Each number is 128 + 32 x the weight over its row's rms, rounded and kept within 0 to 255. Layers, rows and columns count from 0. Numbers have three digits each. The size before them is the row's rms in percent of the matrix's.

# up: layer 3 MLP up, 1024x512, rms 0.0436, rows 578-644, columns 256-319
# down: layer 3 MLP down (transposed), 1024x512, rms 0.0436, rows 578-644, columns 256-319
# gate: layer 3 MLP gate, 1024x512, rms 0.0436, rows 579-644, columns 256-319
up578 101:154131130161132132125085183178093183138169171164146094144114143093112125100158136112126224102125061141132089126075105082121187164131203174090185064120145089129108115129091111085128174158061125
down578 101:112120144124174170140084096136140236058135072155125121057072179148158156090142143147132120121147127121162062095107098128174132188126159197136066143111157136160130207100181179146112178151106097
gate579 099:113143087137126150135112143079173155152175096125116103102130114145122148057138092122100127164105188096139143143109054115167075122116082130150141147141141130081140163115133147201119151125144129
up579 097:120204108125142154129200079113120089126190152178110116128133099117046105149213172106109171104115080104179131144112125120154121053164100126091171141138144127137114126165139198128108136120159115
down579 098:118127120156134170092115132121089156074159140124165151160147171101190073136111214108150167122152143125132129094132113148159129136107168126165106143143094130169123125154172059128134142100078091
gate580 101:111155057160084136114144097170131101129129136116108164128170088087133144104116048120142177066098074142157137105128131126087120170043140073100094109094084149114125109134144125147125188137162138
up580 101:115120149150054181143138074077126208104167117143103103119110183146135137124117164132111201087132122094204154098143114132158107155122153154084182143158119162120106154182209193126173081099123201
down580 099:110199141147083162098129140129112137111090173063110120125161125139057122092192145080139138222130126127087117131154165149183143129133140095115123142121096066187082091160144110062101120076117170
gate581 096:152065177101102103078139130170136178141142146077158126099137114158110145124111118127150117123050159214094162070131143106106135079073086121117071174104164166154160106059127108082117129161102132
up581 099:155104139132114103119121103178114116120151080140117125109141104109118095144109145160063139070170128102094075160125163099088126102110139153103129137077110114159082127114180123158073089115109126
down581 100:111169147152133134146101139055099127169106123144142171135137149176133112165189139137120115102089141133120090104105148173172166141103148167155179112149047098156196165169103163109129127107083176
gate582 093:124110145150207103172067145115133158108136093146150119171147113181106167105129159125069143140200166163156184107069151139123137122109138113060078153160125061168091151062132084152142099097154109
up582 099:131077175180092154122092151149123160152191098128172090126142150097121114095127129140118189123176166191055102128096121119128127082175152071123149139145130151116119076163179122160105082182171184
down582 100:159106173141156165125075176154093154156108111147156150166123071175050123205131184118145172089148135103109172098107075130145124071117107112170167136151084193179086078109127157080091055133146123
gate583 101:151068127137170134044116145152151131119131133093165136131131103098153147116116097129149130166107094092141109096167131163094107104150095113137120177115159184140120125114075088105170116138143073
up583 097:022107149099149134153119173152163156144116089174142090143136115153090138129161122158141086122160065071143114130123156205145096158070178139141107144090109117145163123137175152180097105163044084
down583 098:180169122129133124069136197161117146172119138108123149129155120128158086081112085153123102144129114130128178137137090177133171078114138114133198167159118148082179126122143103133128101115124141
gate584 094:087111118098134137114094129152075147127211157087146188169169153120086091112131116179158110151172130164081151145189122148162118093146128147104171127147179184188056158144089115131150104079101150
up584 101:140157186078166155093078086178124119153104181146158175152142135167152146217154111163088139133162156124117144119168150158149153099170097135136070115112201117094077184174143156162190130142169114
down584 099:157084099148123119194096181155077146157101145141167183087207123114132070080117163166094130119130051122096102117139154080141132158105100141181119121133063070091090179194115170153127171092140082
gate585 099:165102119180141156122125138132158202160078167156078134120112107042122148132110104120147127136107074127138114158106114178092153094102101137128220122183209070088173115087053068100105210092112128
up585 098:155099172157140175121139106177178150143096123159145160136118117099171154146097149125198122126145133155085097140117117095096142121079101094128187151131151140138138223137051153121124117127116085
down585 100:130104128052092116162102103159154156111141142108118106124141133169142159199195106124138132074113153130136050070049147159206227153112154158155134114117074134134201142155122104178171113102248065
gate586 106:091106062165140087164144138127159151164141174123136124098086145167127164119160088083114143155124135151177175090106147135066092118153140183100151165052103133136054129172128107143123129103045108
up586 101:136104180102170105101139185138100190129125069125122144122144097164162113146120093103104091133173092108152113087139102128179110156130085094185194174137113184044192110116168160097132120087162129
down586 099:113095099123167118137087074127141128159111118100102098117149046126064122112124163135150146111084075151098125104100149115134186126114103147141113137144162141089138171183170157115068129118129053
gate587 101:106081110135134121078105084149114109116139162087114111125095107139076120106133082131129180166086152122161127108166114149124108078142105112110127175144156109164099146159079126102132150054141080
up587 102:121121139097114138107169152163149162144110143118061109200149135075095119114147167121175143150160096111147111155188138122148102113146165169129100124076088201173147141123138127180103157127113110
down587 100:194073133198132098114159141086134134077115189151081124109106102161105062124103100083114107168130080127102159104133094157098098150169181144127106085119101174152139117084080128142145142157104124
gate588 096:139144110167197189113112090112093156103112167127090109111103116205127114053140108097106194145170070153141073105174152159103133143124113138163160148159121219161144128167163144133136175052106135
up588 101:146169185171106120160167166078126080111151171098133090065126093163119189205116164039059159149169124121124136082181163112109128141139143126169108155087116056109125101114135166059161154131099139
down588 102:114118151111159114120093133101110134132141136138132086141169131150127139116073134136098157109019093199158174121145108098171126172180120130174118109131106150085227213112125104087063093162157101
gate589 098:101167125191126143119127136162107139124090151048103152160124095086106136114130119212099111152083118116162066142093165104107149081111130149103160132150112160107124157082182109178098175149125121
up589 102:166163054101108066143147146156135119106178150139124128086143131068121097170161076116126112163150161092080137162168120140082177139119148081096156193095102148148134166126172123144081075114066098
down589 100:137094085097082108152147100171136098187088127128146132128172112160144139133128080180082164165147118117119091132118124070129111111093169134138111104144152157171138124130136124125108156066163131
gate590 117:157178092093151138147118134069194149120187165177136172092110067105192091118091134095167150122102133150154112157135119159160126097117122150130088137149112178171118157131115129163119145111131106
up590 107:159174105108097120139108177083162117137202150141129134087098112103141136121094117138148146108098064137160159156121180140179116131142159120164090113154129148126139140115146155112158171111134129
down590 095:080094100146088153143118056161068109147061122086112143152172153116101130125169109118123071153176209137084114147098126145097119141156151104107145140072114072089081131120131126110116135100119082
gate591 105:115118109171080136130141114114138102129138120144118098138107107108157137117148139129115160163156119154182035152106090125103152137156161118101058088074090185151062121176132158163080152100137071
up591 103:135145110126113159163122101120162125088110094136114145110123189114108134164099137091120151132094098182108108164176127190127101135136141115138134173111121117137155123143142180140147081148082106
down591 104:158175115135116116118089095122098129103182123082168138128089059144085139118159123172106080125169122110110133104126126142152150140101117166092092037130131150073107117138105133211116096097133169
gate592 102:058151198121199125090060115138072142110125109219057073171143104098152163135118129127111100206140164101117064160121110104082126133171099137110131166121129119083158130117133120091116150156171075
up592 104:050136101132130101173140147182126073083187114157163126088086071118101127138179114116198147091143137150146125140167106153147173078109090140150128103140131129123126171120121117155119090106110134
down592 104:156141107155102210154169149087144205137092143111131153132114153148074126155157131168098168090142135145127099121050127135133161121183122151147188087089129133130130105137100058145133184167198076
gate593 103:160180147120095152105146124093104118171134068111068107169132092153114106130096083086177175161145138073139125149159173098103116120176157158171161147049095137107094084109160035160096119112130093
up593 097:118135144091131143105188118104100165065148173125107196130148161086127129166108144166123053108096115108115050140100190137151085088184029111153119192172193113164125147175144140135135100134071143
down593 100:116088120167119141124128088127061095074173145120118140082084079075162100135069116162125087116093064164129079136110089123120095110034108097063128118126140073171117109123158112139140083155132162
gate594 107:070133128122145152114178119191141145170154173072155102117084094116083094087157075135154146171123171150156153147125089136117114124152137149142146168145161080080149163190083141134175180084132079
up594 103:114143141089090068170123124157178207181137122172142134121135091107160162150007052150126123095132181104104153106096166147137168120094095164120123093188130127142101093115157125107169130115141181
down594 104:181155127141111080110136130168115163117138137087186170098139069145186135144059188124117077156075131164133126130083163123110085158137122179104120127163181097186161168178157180138148167057116099
gate595 096:115143037159151119125079177129148070150172175139147139087144092092056113058158124167174160152145094135119182107090084163148110059140105168105101124094145108090107161134135117095148133110066083
up595 094:148065158127204144081091166105130137138145148102120117145095158164141104160143138163125116062139139138161104085105154183139131122148156078133082126110110160115135115098127090125140083165153124
down595 096:144071110105146186135153069083104136107094124118106120111113068097137155159126125090163090202098159089117149100186082105115093156077126210129126073159147079134111144147078107142116152136187118
gate596 094:153158154079163130110145137112124115084119105120104152148094082102121158096110125123147096177109079110139126077131116142121170163131142113115180109074096153057125121124115135147157149084101113
up596 097:091116077063125161136106131141155144173167132142142140093129107101100083124171083167065096108145096136152109091123115122115063138145105139128121111126105110168133151146115074192150191122178072
down596 099:117129147179159173117132108240109129139132084121152127045113130130102126148134123092112096142107106121144157167129108125158112122075139148135118134124137129151111156091139155158092109115105079
gate597 104:106126107102114170155107131081109206196174107143124191105105155143161162133079111155128157106070069133153162088074152198083133169077113172137119133129095100083095142134118114133073114098136100
up597 103:158134126122141136102136095140162200129076100129139096124094136118105152132120117134109150147159132142055103134127042122139177160132126116111083136144088160126124112094114138130110161087111054
down597 103:166134129069115122126150117169113126171099074128171151152108103104146102201124124153033129140159128114072108174147126125186089124109182135091083182122136062161108163159154115140143152088139066
gate598 101:146131146163162122135144103087148118135146142133159205127139118139178104121067111121094143116109096106108113101113151159120122169109169139160119134132094132086081144103112143163127174072178135
up598 100:113131124098171084198190134135102062123112114140137198133082087141107132138111117113110126113113126178135112113198109151160157160113152130126101110162131123170056137094120127141136146085137148
down598 099:126161114113138072136171181165166084185163066108079092138142117115115122090065146128116139171181135156173176094099165154126173104173114106036137085167163091167155078125149161150090180175114076
gate599 090:157149168120166124127165119175088128112161077158147110137159169099077120102070099170166129100112144109105066166088110114179070150142135113121104094104100147125180115160142063149010126139121085
up599 096:145198118054110137072097118100158126155139152136126110136149128130168140138129045154096187096095108126080167094165087156140169101169112134107162140137163156168190129138105123140125167147071136
down599 098:143164134145149187107147107134061085145170141092136124168164093114113139122105099134127155142161159148118102103175134140114105139136142139135160151150146163127092127110091108109126120113149132
gate600 103:090079151127161082137130120191103153159173113128153178147173101158155154089166126100147114167129150112124071038202101117077135117100180108170069130094071105142178170124191130136120099128111099
up600 101:091143148173205136140066079077128138095172162125115108080136162109132065169166179096157113182111053149173083100104145050116175132135093112091111107143128074142116138141102095143134114159086164
down600 102:166121127144156139144092166147117072103172111104128131179168171155074114074133166132160138142112111090153134080164089078076129120088140198114164153184124153110133157117146144117138058178168138
gate601 098:181054197137111151136098102103125123118088050138149177110127113157134150096070084106079156146112134100142116147148175095077123079117152164092125144090148153140124131166124138130130070057121144
up601 098:131143151099132142096093142104128084107096144120118112088124109134084096107091103082061106153121129100110077152122124098110061143151138177103128078136104101128130109186129163123167172093120135
down601 097:131135099118126068124139121097118137124090125118138125096197098086136181126139177149118102081157114170111108120111123114115011130130101124104148169143176066123152136232147123121122133056162139
gate602 105:121130100066099193126135099086066142129108170111144196086114140125119157156075091172119109126132102050142120105149138164164120119092166130158147159189138136152159173122138126165073176097104085
up602 102:076078140150172157139085158143072098141160085114125145166087147156120107099048141107113127196097147188063116157172150120105132091172124145117103149162075086141127089106174152096136126164106188
down602 104:111132096127075136108121185123117125124143114142094130117132151155133150135145135105180093126102123195095117066131113159155076129150104118095141111116073092126159089121162152151132134115071149
gate603 109:126212130151113192165139104119092145120104096102124153154148129129136123107135128101132093133158162087120163091117088154148092170126115114133127154169085126112103107099157138143138135077129065
up603 106:096108053135174129154157102105130145116109158139180087104134105105124102079166171084120175114109127058134141096160114160164088129129098191109094119190098145127092165152180131099087141151082094
down603 104:141140145141134173148072077105149061119125106161113146098108189093104104165195098106109150124087154133125190177110165065107111085123139156147142144086113173161044150124046163085048120087173146
gate604 093:029142102096138168190113145114090101104185106139077090124132103134121084165090077157119106113163162132134087115206150147104139096140158090035096123093157116152111135148193077142123123177164102
up604 096:140106128165120125132113164168137088093124112085124179125164132105127140153163132089099070140104173159130101124107100054109161150108144107154150153186092120168076197153172166132129116109156138
down604 098:128064104131167133062149168150162139144138219133083158123126201073148101107125129117178127080177150057177146181099074153193156226074125148137101156127145136194106151131140148117153166142121124
gate605 100:113143121168161151122123213098136120159136137110180113136088126095152150180125110141125165170094157136110140118156077168113092107150158134117095125139114152140129200162190160082169118123144109
up605 100:108127104156179099105100142122063176142110119090175077123168057111076132173093096111138165098090121069100145179094092120104128124085103151132176199070145113140121158214154162171129170172067115
down605 101:108182107148117161107155132146178197104145075056157104180194089161148140137060172190112135102161061086144150127060120116130121173137151140134101137144138162097176134115099138115112124186107077
gate606 099:126071120154149120193103094109068164104136143106125142089074132174091121116149129119121064166108169096120151124176186173152099158084131118126090093169134121148134129174095103105153141103103133
up606 101:113161151170054095128177120147090190074047129110099142112104122067134143171165142110187064128115102115121165109130114088072155104133145114128116147106151158148069119190162110069114056114147098
down606 099:153143130170134117188170145154135124132112157131123064150128120108135124159184027129130128129137131119177141174126141143133129083146131124134122164162133153091068140128109105108060160148104158
gate607 106:096133105101113153100180163127180108143150147099069182146111151094179122091076075097082101132145123125103140182158172118156141075137168121168168128112157136099161168136122150106125167097164118
up607 100:149094089118093167133113136154098129047129153132139075114115157113159122146099135133157085108113097138186159149177129142119141212128188128148086117160104186155098106114178087102119158170174129
down607 099:095130110126148057151133179116175107162113136146105146086154128150085088128133070102102129105086151074104155149159094112153162150123137134158144166116105137180110140134187137137060165124121115
gate608 101:119156084133117124173168133128139103089109107153070155139109090122175120167169120121114139144133159094142074091149093128077125125131133128153083090106105132110143160115193173217146089087081114
up608 101:143114174141108160193125135135077107167103123111125086120114097125101110129140122134181192136137130083112190123050159190151166057098101129087179077105116195067154131144102123138150126110077135
down608 104:088121133111102132130140120171141143094064079098070141064080093142104174111104135120157165154166055135168115127173134094169136149151123104134158099108118099121103073119185122134127178133160096
gate609 100:157125146193150124123153112108106091103100130135185106122126143109138101137164149106156140117131149111097110162114085056100118062080047183061088130123136114156137164081159080165097137187085167
up609 102:143139112142131104115123155155153188132090121158118122145176145105109137098159123141104154128111177155111171115172121126093110078130119112163094097127080130059148073161162101057090114151101115
down609 102:148085123135089158158115132159109098108158133096129144106119148114066145106135137112111104126126081107155110147116162191131141134187138071171129157127173152189118110107171093080107116152171087
gate610 093:099120144090153138141159101163156208193119145104108143126092056135158066065151108109140115181183133153124086121147111115148053163137172110088146098084126158077104135126117128096120119115134142
up610 098:135082146166104152157176120095166067117165145134098147201180135119148150159094157195062098111097115138173140159108173158142125146109137207125109187109131143146105167115108093139085122132124077
down610 100:135151152159133082066184130099114145081159135130081124176097088153180103130136134140099146135067177133128114168151136165174119073081175131135121161093117158138107146147128090156199148123123148
gate611 109:105171085108089111153202161153118057130108079098100135133138169125155178114095062153098100154148101172095131091146135136072151103126143182166125170088098167119128141123132125143101117091124104
up611 103:083123148147162124135174142121096153159087103155144087153092143145125169158139133129115141165120108176120079091078151185119129057076137098135122172140133172149118085110166066143100079138135095
down611 103:122156104068079149125125073126127066156119104211121149103172138127106165184192105173084194110060080122096121132116104202086181072110128121133064174171103174111159114135104111186132200131125060
gate612 100:157073155117161152128122167092144127150101073128101117156158152122116115072128150180119130123120099091135104084154149160163124138152128150140154101160118096121108162195126086122144147101169154
up612 097:133117176158099089114105169177153088167155078144127070118152169103093140111064106059150176110154107113140156178081151137149142133145178112159124111206167118097191122136200121141105108116156135
down612 096:053123098105141144130163116145140167141111118133156090033131150182138119202168143135127082149072063153148104124182099185111135134126163099138167153117115173103084112161100114131132134137049134
gate613 102:112135119197089154174151155179090169147118111112119117144089160115162141154128104165096093161129173127157058189130142103092131078096146068114156142206149127158167140065064141125149132137109069
up613 097:126153097103165114067121144155143152172113145157076095066101105150130081174063150143170126089086092148165149105169173163137154105135092117145092091069161146114091104105169139150116133142124147
down613 100:155134152100102125120158147162095119098117177109148144137133091115139147120122163204139070148145209188149192104131060109116116142137117070102128131121080172163128052112162131170074080096124147
gate614 098:101115099122132074185173147113138192078174088089131143163082158135092145088133119119178116127136137136089162056157138068098116119114102127105145185139159113108109158099168080167100108133097130
up614 097:140124120138112086159170147164136145160172096049102202113150077104128111099147154180130086132129090156121134072168090094104124128132145097154094115040177157123144146158163191160141100211111143
down614 100:132107173118149072174118161145096144133144120083080138107151134085092105141165154169102128175113090088100097163146145154177146112098149122171103157170111122125114168099124143197180071075171182
gate615 105:106175156056121151138114096163170150105172160187083111154104082131097173083102041119103187075127082123128106043171146158160127130101101130151154125099141090109110081124130147148086146062122055
up615 099:075125127148086094079113109154137097134133125129159055164120139122062135116137128132090129098082193065168150115139093134111083144114184143103092145128188122117148101103118122152072119112093089
down615 098:078143137090150110168144122161166082082093118107184132107157091091155113159150075108140104101154152143087076096185135163128097085124222127110189122154166097109095125107062089104147148149151122
gate616 104:086130120102110107132140107097168111128126177112147161081124123166168162164076133142191158130120124114079146148149109144108110122130110159053135101114125137142138126114088126153119079143091131
up616 101:067149136042193133131105143094135112137155137145186141146079162112135117182081091101038135190074118124141110153131148160104123119143125122150160167106130153139095098148091179123155096158083154
down616 104:097112134140077175082111128167115176134131159144150116153113162123108151080119159105167129150107139157161109129111082122142161142158100096095142108125147128191211187162119088113167145105116093
gate617 101:135122118122098156142115133144164090105135096138165128173087143212124148153121086245117183147102191090188146096147115099090112157122163124078117174109135144138115129133141118089165152113090066
up617 098:109189111090103134123123125119163190073124095142110154112166106087140154115155131134138121112131133048081092124122096125148168163106126078084061086069127161125181091091130120161110108131126151
down617 096:093165127108116083144126136154191058099130160123161179117133106140159132124169106055111122149131052107124122158147153118114110121084092106173095129178151117168085136145114140132154141144072098
gate618 105:118189130095143143135108129137122125075190096171068123127124163160114120135118132208081160145126145076122131126154134202120117118173113079102116161103166120153139142110050136107144108115117101
up618 104:114177144103176109165098058105125094070116127168116180153144112125146122132191168089133119122163115170146137126166163127154157077131177152138167112112114110178140128125142109096141095158145069
down618 100:112143191192143121118170052128173081092063118104145139107190188119096135145172166132153105133083179135112104181096169147129162073147157131135118139145132157185151109170135125192179106095152083
gate619 099:108127149100119195178129109093055113137135114117062062132122131102175145105111146127131120152093093122129079165136160126120170149078135146127165085163086161118116108065146129121127148159157174
up619 099:092079090135155116054141102149146070197108129101154100177121155168111200070156150078087141142131158152178108170123142162151089083102158127168173122135148160111159112148092131079126186176122118
down619 101:115092095138161188126147158149107115151137070123108094136107069145132138098132130152145167081162169087160153148179141154100116073163181083122181106208054086113092127129115179150095106108128076
gate620 099:156119156171178138133129126118100070103096100097099075104065072175148142147144097145133056136130182112085106162082172206161121169142137098093096166100154108125114145192117117150188150120107079
up620 097:132125143102133093117139166133178192128194100169086116111142131099133119085112157108114136117118167082082192094072127107128145165151091091109084099086062090153107140102186149144151133123063125
down620 099:117185040106148132154107141142077149091088084186110150118165121165106151111129149095089113135118096065111130151101119140167088134180139141087132094117143144142139162199123144177159129124154041
gate621 098:096153181122134110148085123082181171131107145161071149057113110101151130065127130083143171089142153132128100073118083192163141171078115130141095098170115112123188153113118123149036113102154080
up621 098:053189128122145096111113147117123176172172081167139183097118127098149134180106112033083160117145204108102106096094192166140099152166111116088121126121122119148074084092123084125168184167094153
down621 099:112120123109082186086157160160043162136122122095122082102115162125123091129153079102110166141132166140146152170063101137109091150101130126150161176111135155121077085158176130147137141164108092
gate622 107:189137120092134151130100099112131150152153136108088178131127134147125108115133151187145139095141140156075113123146147150123192120101077151171080116108107165116140163127113128136135111110147122
up622 102:117159121184105120133172110106108107148129123127140088145134133118153175102099127097103163094171105054126153123075195122155152133146137164098136071059125107132022138116183142121115140105130116
down622 102:083189144129126110124183135147133122096137146153156176116165167173156090121113116179099174154143136147097141041131117162169115149145125081088148130055129106095141061096116101128122172166138112
gate623 100:118198099109144163120147185103150068127161126109167122130110121075139114131126148079152124180125138120082085129119085147095101148126135070093086200169161176112123155185112096125121164151110032
up623 097:137106135102139163073127179098134138178108205136102142101141149157166064149092110075163165150054099105133101099125119090142139140083093111128075118105165084157127126128083156118087136178123125
down623 100:164162109159098111165158131123163143140107150116106160132066140165146034105106155124153103129173198135124036145145139134162122160109156149185102132062082169140153146101122109089112111188122156
gate624 101:107198149078097143133178148084143111152140167116121108136144073167114133038106085119138151166116125089170166085178089147087119053117160101097168097107143155147126130091138141098123126095130135
up624 106:112095098163173081101121153144128111143111147174106100143118099119159150198113121143140153031190199177073123095091132135094164157136072115116079142125111106199117145129078139126188121157162108
down624 097:109131163128144121063111165152128165161131144111153121141117138114162126120138079094161146130149166151126170153069139135176170124144078150131139141137143132127097168139086127122146140134173138
gate625 108:107106113104114115122117156120119049180177089096145081074106086138131167149118105104139128113139175145091068091156109148064172162142087104176094184143098106119144105091124092110075123094124116
up625 106:169128122152167136177134142149086133185117091174181167171155108176143153111136204168106133163103126181171079118145139166221100126143107145152185155089111134114151164084137099188172135125106100
down625 109:159182171139146151110142127134116186191120193145170193181120110204131121076096143203175133135093078131147155119122097108165128078102133151072184141122158125181162124105093122137124090102187180
gate626 100:114150137086208104127120173085113156134109166126146111104126077120130137172137141132097093131129129154135124161136108174073155158132104211141122122125141111165174081110196091122068119123141143
up626 101:129045153138104094060095089169095140176099182147129135189150084119075119113159083089113117149140117120032118089156119151086122143097103133105129121126176143125151075099050086109105125173196064
down626 102:110108135090094146193122160092090139101142139119129133090080083155180201089147109101092171124076189140105139161167164120112122138127183098107117091135154182114126161097132062092170140149146147
gate627 099:144089111094056168119206137146161105160100093082127102129155170161182153138119177124141171167100138111121166088101090116104126136130178133105132169095048098140068094146171143125162117158092138
up627 095:134172143088143121174085227197162167081097185139082111171128165142154134106135095133125139111129153155140099142096127116088070081147122144126147134138118120114188058158123163206101151125209108
down627 099:164089156137135099092129138123146117178091169155130066144069146121127191133113123195199073127087203092137133106063149108106130128138152164113148114130149097114071104133124078132141079071146128
gate628 100:135071103114100136111157147125153145122160185083179114109090152129142123119096091162138165137124140151174171088115168085118099149080186140140130157103180122122107102140134107176157128126134175
up628 100:143114105100133128140087185127152068175160145174190096125141113066138132130123160106170169136110132179137140156118125115103146162126126136127123128138185164146119170112139116154154137142062133
down628 103:139125139059098073141101152050112134133157133100123167144111153098062099111113199121113163170147056148098142104153103090114127170091127145102147179200150124117185142144150170097121132164122169
gate629 092:099131171194141121161178161108143153119104128146123118131104157105129136119097113120116130115096195058075084103124123159113200147071145114102124091115160124138107166130104104116158156096141128
up629 096:070110092123061082117116095175165152141115126116079172061159139106076128133107133124142134087180145132170126137114177148078163121167148143099094134078132115146100144184170150108107172149071069
down629 096:124154117143134109128089077127120124173178129130109112110128110153169129137155131101063119121171137165098123183069160081160117101159106099077147165093131136085087122093155100115192148176146144
gate630 107:088103098155155100113113152135136131167144129144142137112096100100114129096083089125144097150099155138094117100143082138134169111091119107130050120099175139086104129105132084154117119095146157
up630 105:126100120162205148123125159159123114094108101180161104115095163144120098088117136114077086100121107121089099130117100078053134036118080198133131106139112159112070082146128148134125160126136153
down630 106:116133138057175130104150115078147088080203173137176125152148151079186142079068180097123116136085164120168124143141120119141145125063149159116103130106122134114094148129093162098107139118090144
gate631 094:103118106081154111133199140129135095101168132113102182144155064087138127117120176067193144104168057150197170145107160179143068120089126159139071131130124189155178105132129126110150161134136127
up631 092:124096115125152122158152097080142124124170155141158155131098111179130167142094138115152113144126127101108102137118100113066114087157103132141129145142095189144118122080088141115141119092093082
down631 094:116185139162142092127169146103132138104150089096091118109151157151105122163179121138123036105089132154126110120091182140136116152185113175214071091116161124167148059164110144105162176145158116
gate632 102:092123103155076164124150124094112179131133136082103095114159134141156214159135128174141098153117119059146128135100093137169125106151103093116193121158171144170173179133127144083135120168193133
up632 094:103117130129129116109104191186096090124102096084115111134116163113084192133146185162117055140177125125117100093104120160109069125156110163040105135145150094215189083098120128095143143145109147
down632 095:149160123130130122123151089108111078078108094104126123164131148088096170145134100119134120133111140137170104199135119127122107102099152215115085152142121150082136163108111139149109118150117132
gate633 097:104192100141147119137149128099185099151119138085143150161131096149176151110113155109148171170107113153132177114112176166103140172076173107085136071027107146102139110109096104099165117100127118
up633 101:149227141157122186094122073116136108196104144142111082101103064145159077122108109121129164097134157118159097124082098120139142106174129097144109139139080152137182101128148144146082133120131114
down633 101:136142169052038174153157169116116119142152097141080116141132122089175106136089108088109109066139129117182171087169099154111134133140121167169087146095080145106081159146141101150163152146136188
gate634 098:128120094119200154144115135083171107061136115092110099118071114121156163077131136107060092125119157105143171138070143211117102100099115127157095110103139118139142171129138085112078125132106136
up634 098:125162117122076116109092118077119140133150124093177140117129141186143106191144143105129152149089068083122143158114179112163154185119089124079116128161128108040086105157087202086126179130178151
down634 100:166099167134112125065117117156204136134118031124106200117103139147163132120062134146095116123058153138109125161139195161095123145207082160118061186061117173137081126110119141164128147170150167
gate635 099:092077149147154150148139169163122104189127109128148134104080093099115193146138165098123131156131084212109148150079124229115138125130157131191134152159127144119153130168153177113109141127131145
up635 099:112113133132186150089154151175123079157165140150149094109102128132149154119121133174167117111167166165111093150164116136132142142117078168153095166080120176060146153195166140144122158132196151
down635 099:114130126115153096153179128085127145132139174185139157132156123165060161139113146095124139155142078095169136173152130166151166182107133132118153154179141096164175142078119106143117169139130113
gate636 098:136110141100152150120148134140101177112102121037080163101088170226135167099110155184093080122108112157140147126079102124134094126124083115164116083140128101096093131117106134073140122166127083
up636 098:119098136172122088160124185190091129153142132154098161057081146065155071139131122120142079100147149103143127107185131122140120127185113085128062124171105136139131192134165156114128027142128134
down636 098:126093069136099076135137124137113179120116093158172198166108152135125133128103107092163116073126159161088149126130131068084082130200122068099107151179134181161161135159194100122155153204114109
gate637 096:149123170160187112140127107074126160144125132127146133163126166129126178151092109062124149099135164131113086125124125117119108094158144149110154108074139083071126171119124091134072138123078135
up637 096:217138138096110149142198146134093121120182177101100155139120181110090105144115118141141151117217079111112043109108128108120131116174133125153105106187104122103165183113110147106114137112182128
down637 098:149127124100175108062138184115136164059162110165073120137143085046130142114133122164136125134153054065152204120121053165127138139154145136088173161122076141120158135100175142115111164102124099
gate638 099:145141138219112206146141179101181164102121130101100146116153080143214131137155164171134102113088103094158109173111120122152099094160119193091135139150171101099124172156166116115102119145141130
up638 102:143196142129130140131198153088107098144115119111114142160189112082135157056102122107165164139157105100162151129117096126211102128104082167120092075132162161112105165212076091062108175129085130
down638 102:150150093118153143126136166054202119128082100119096119173126103129142146124151176143105108148123138067132144094142094103079107132124132196153112141115137126172175129100121206139081164163115128
gate639 098:104109130149131125141090090107149146113119098097097111151138116141135138128138089159128107162144129095111047066081186146152107167141116094150106120108108152058170120095164136139141166140107142
up639 099:083141138176188129097130094100147177119072145125109145124115101135160108100158101130138109129143135106138171104142125169165169179113116109083127168090121102182139118120125121115133109149088109
down639 100:113166116158108107175093137141157097113148143115090071157171128135072160142075121157125185139118110089088151120124107095214109117156182186095182183126149095144115110147170104122095144116112116
gate640 095:151128169092143141165079228152136116171076128113099108106136140099148092135121127118104096099111176120094134097136078135058089079080109114052113158112142119113102144168152089147094114112119122
up640 099:076152196154163140152094107077107059129083107140180148114206141087093145198116127154139156122125116138137127099112174056165131176135132090149131182111092141137161161177099123093122122142184127
down640 099:119094126105148110120078106145126086111135128093112079010098112092097128089157116088155123095154164126171102134137166162114161077110177061160156144123150176098153152117067089144125130163121112
gate641 099:140122179136101158143128124107137163172185102150131141106121106146155109113049147118082167123124154084129156101145121161104125142092164111086081095123116182141163149133180138123076141179187099
up641 102:123099105170207133089131121152101139135119157119097117144110113142131171099103081140179130129132120221070112208098148130131137132104064086151140144133153105150118149129116148114159156066084134
down641 090:141132167108135148138125104099114122125128067155148147141156075172101081152135071117125159123127119118156126125123139118153097125146110186093157071112124147116094099134092112116112146135149119
gate642 107:133153114153144114142139061107110088121120124093119109071130136134169107107117127082127137082114098080175148117136070113129156080070161135118118131109178192048088155167119121068128097163161154
up642 104:058090098075093119127139093150142137143108070102116146126098122138110114151094129185138140144084106156125181086139117068140168172100142197134217121159154059167129108120142105131119132143136088
down642 105:120154145104121194142124134125139189130140105133204188153143129134143158142142174170109086067096126130105137065110072159181158123132182123143152105154118105136097175100124091120132092147057143
gate643 100:185115133181140110161119092087145147101088087066107189097149088170175138120140120104115057113082148142148071082134114120121143147129124162122104131105093136189163090117142113112098153119165120
up643 097:109157133179170139135096146099122163144129137174174155134083167167090122160164120114149158095100158106103186101102086109118102196121151167137093140117129109118131104100132142147089101066103177
down643 098:065111140170091123172118101114069116115142141109175118178088114130162142113148165086121091077099115085130125114168112162126120057149170095135174141085120105104100116088166164116132135121091142
gate644 102:150103163142115155169150159059130073204142081124078116133111073160123106137151104093104105095152125170138114148150150052154084058145137099102118148065209141087103182133116143109120098174125113
up644 107:118097159114110095160143133153092136122158103143171125167152158074163154143138098085142156112104159114128155044093082168142114128097178115163104090148064132197119119180095113171105143099096071
down644 096:166108100130080093124127125089144150128153167163129107137168106093104163141147102079111147085161113122118147172136108131159118140147088087149127195082097064101093127098100153128049148085107151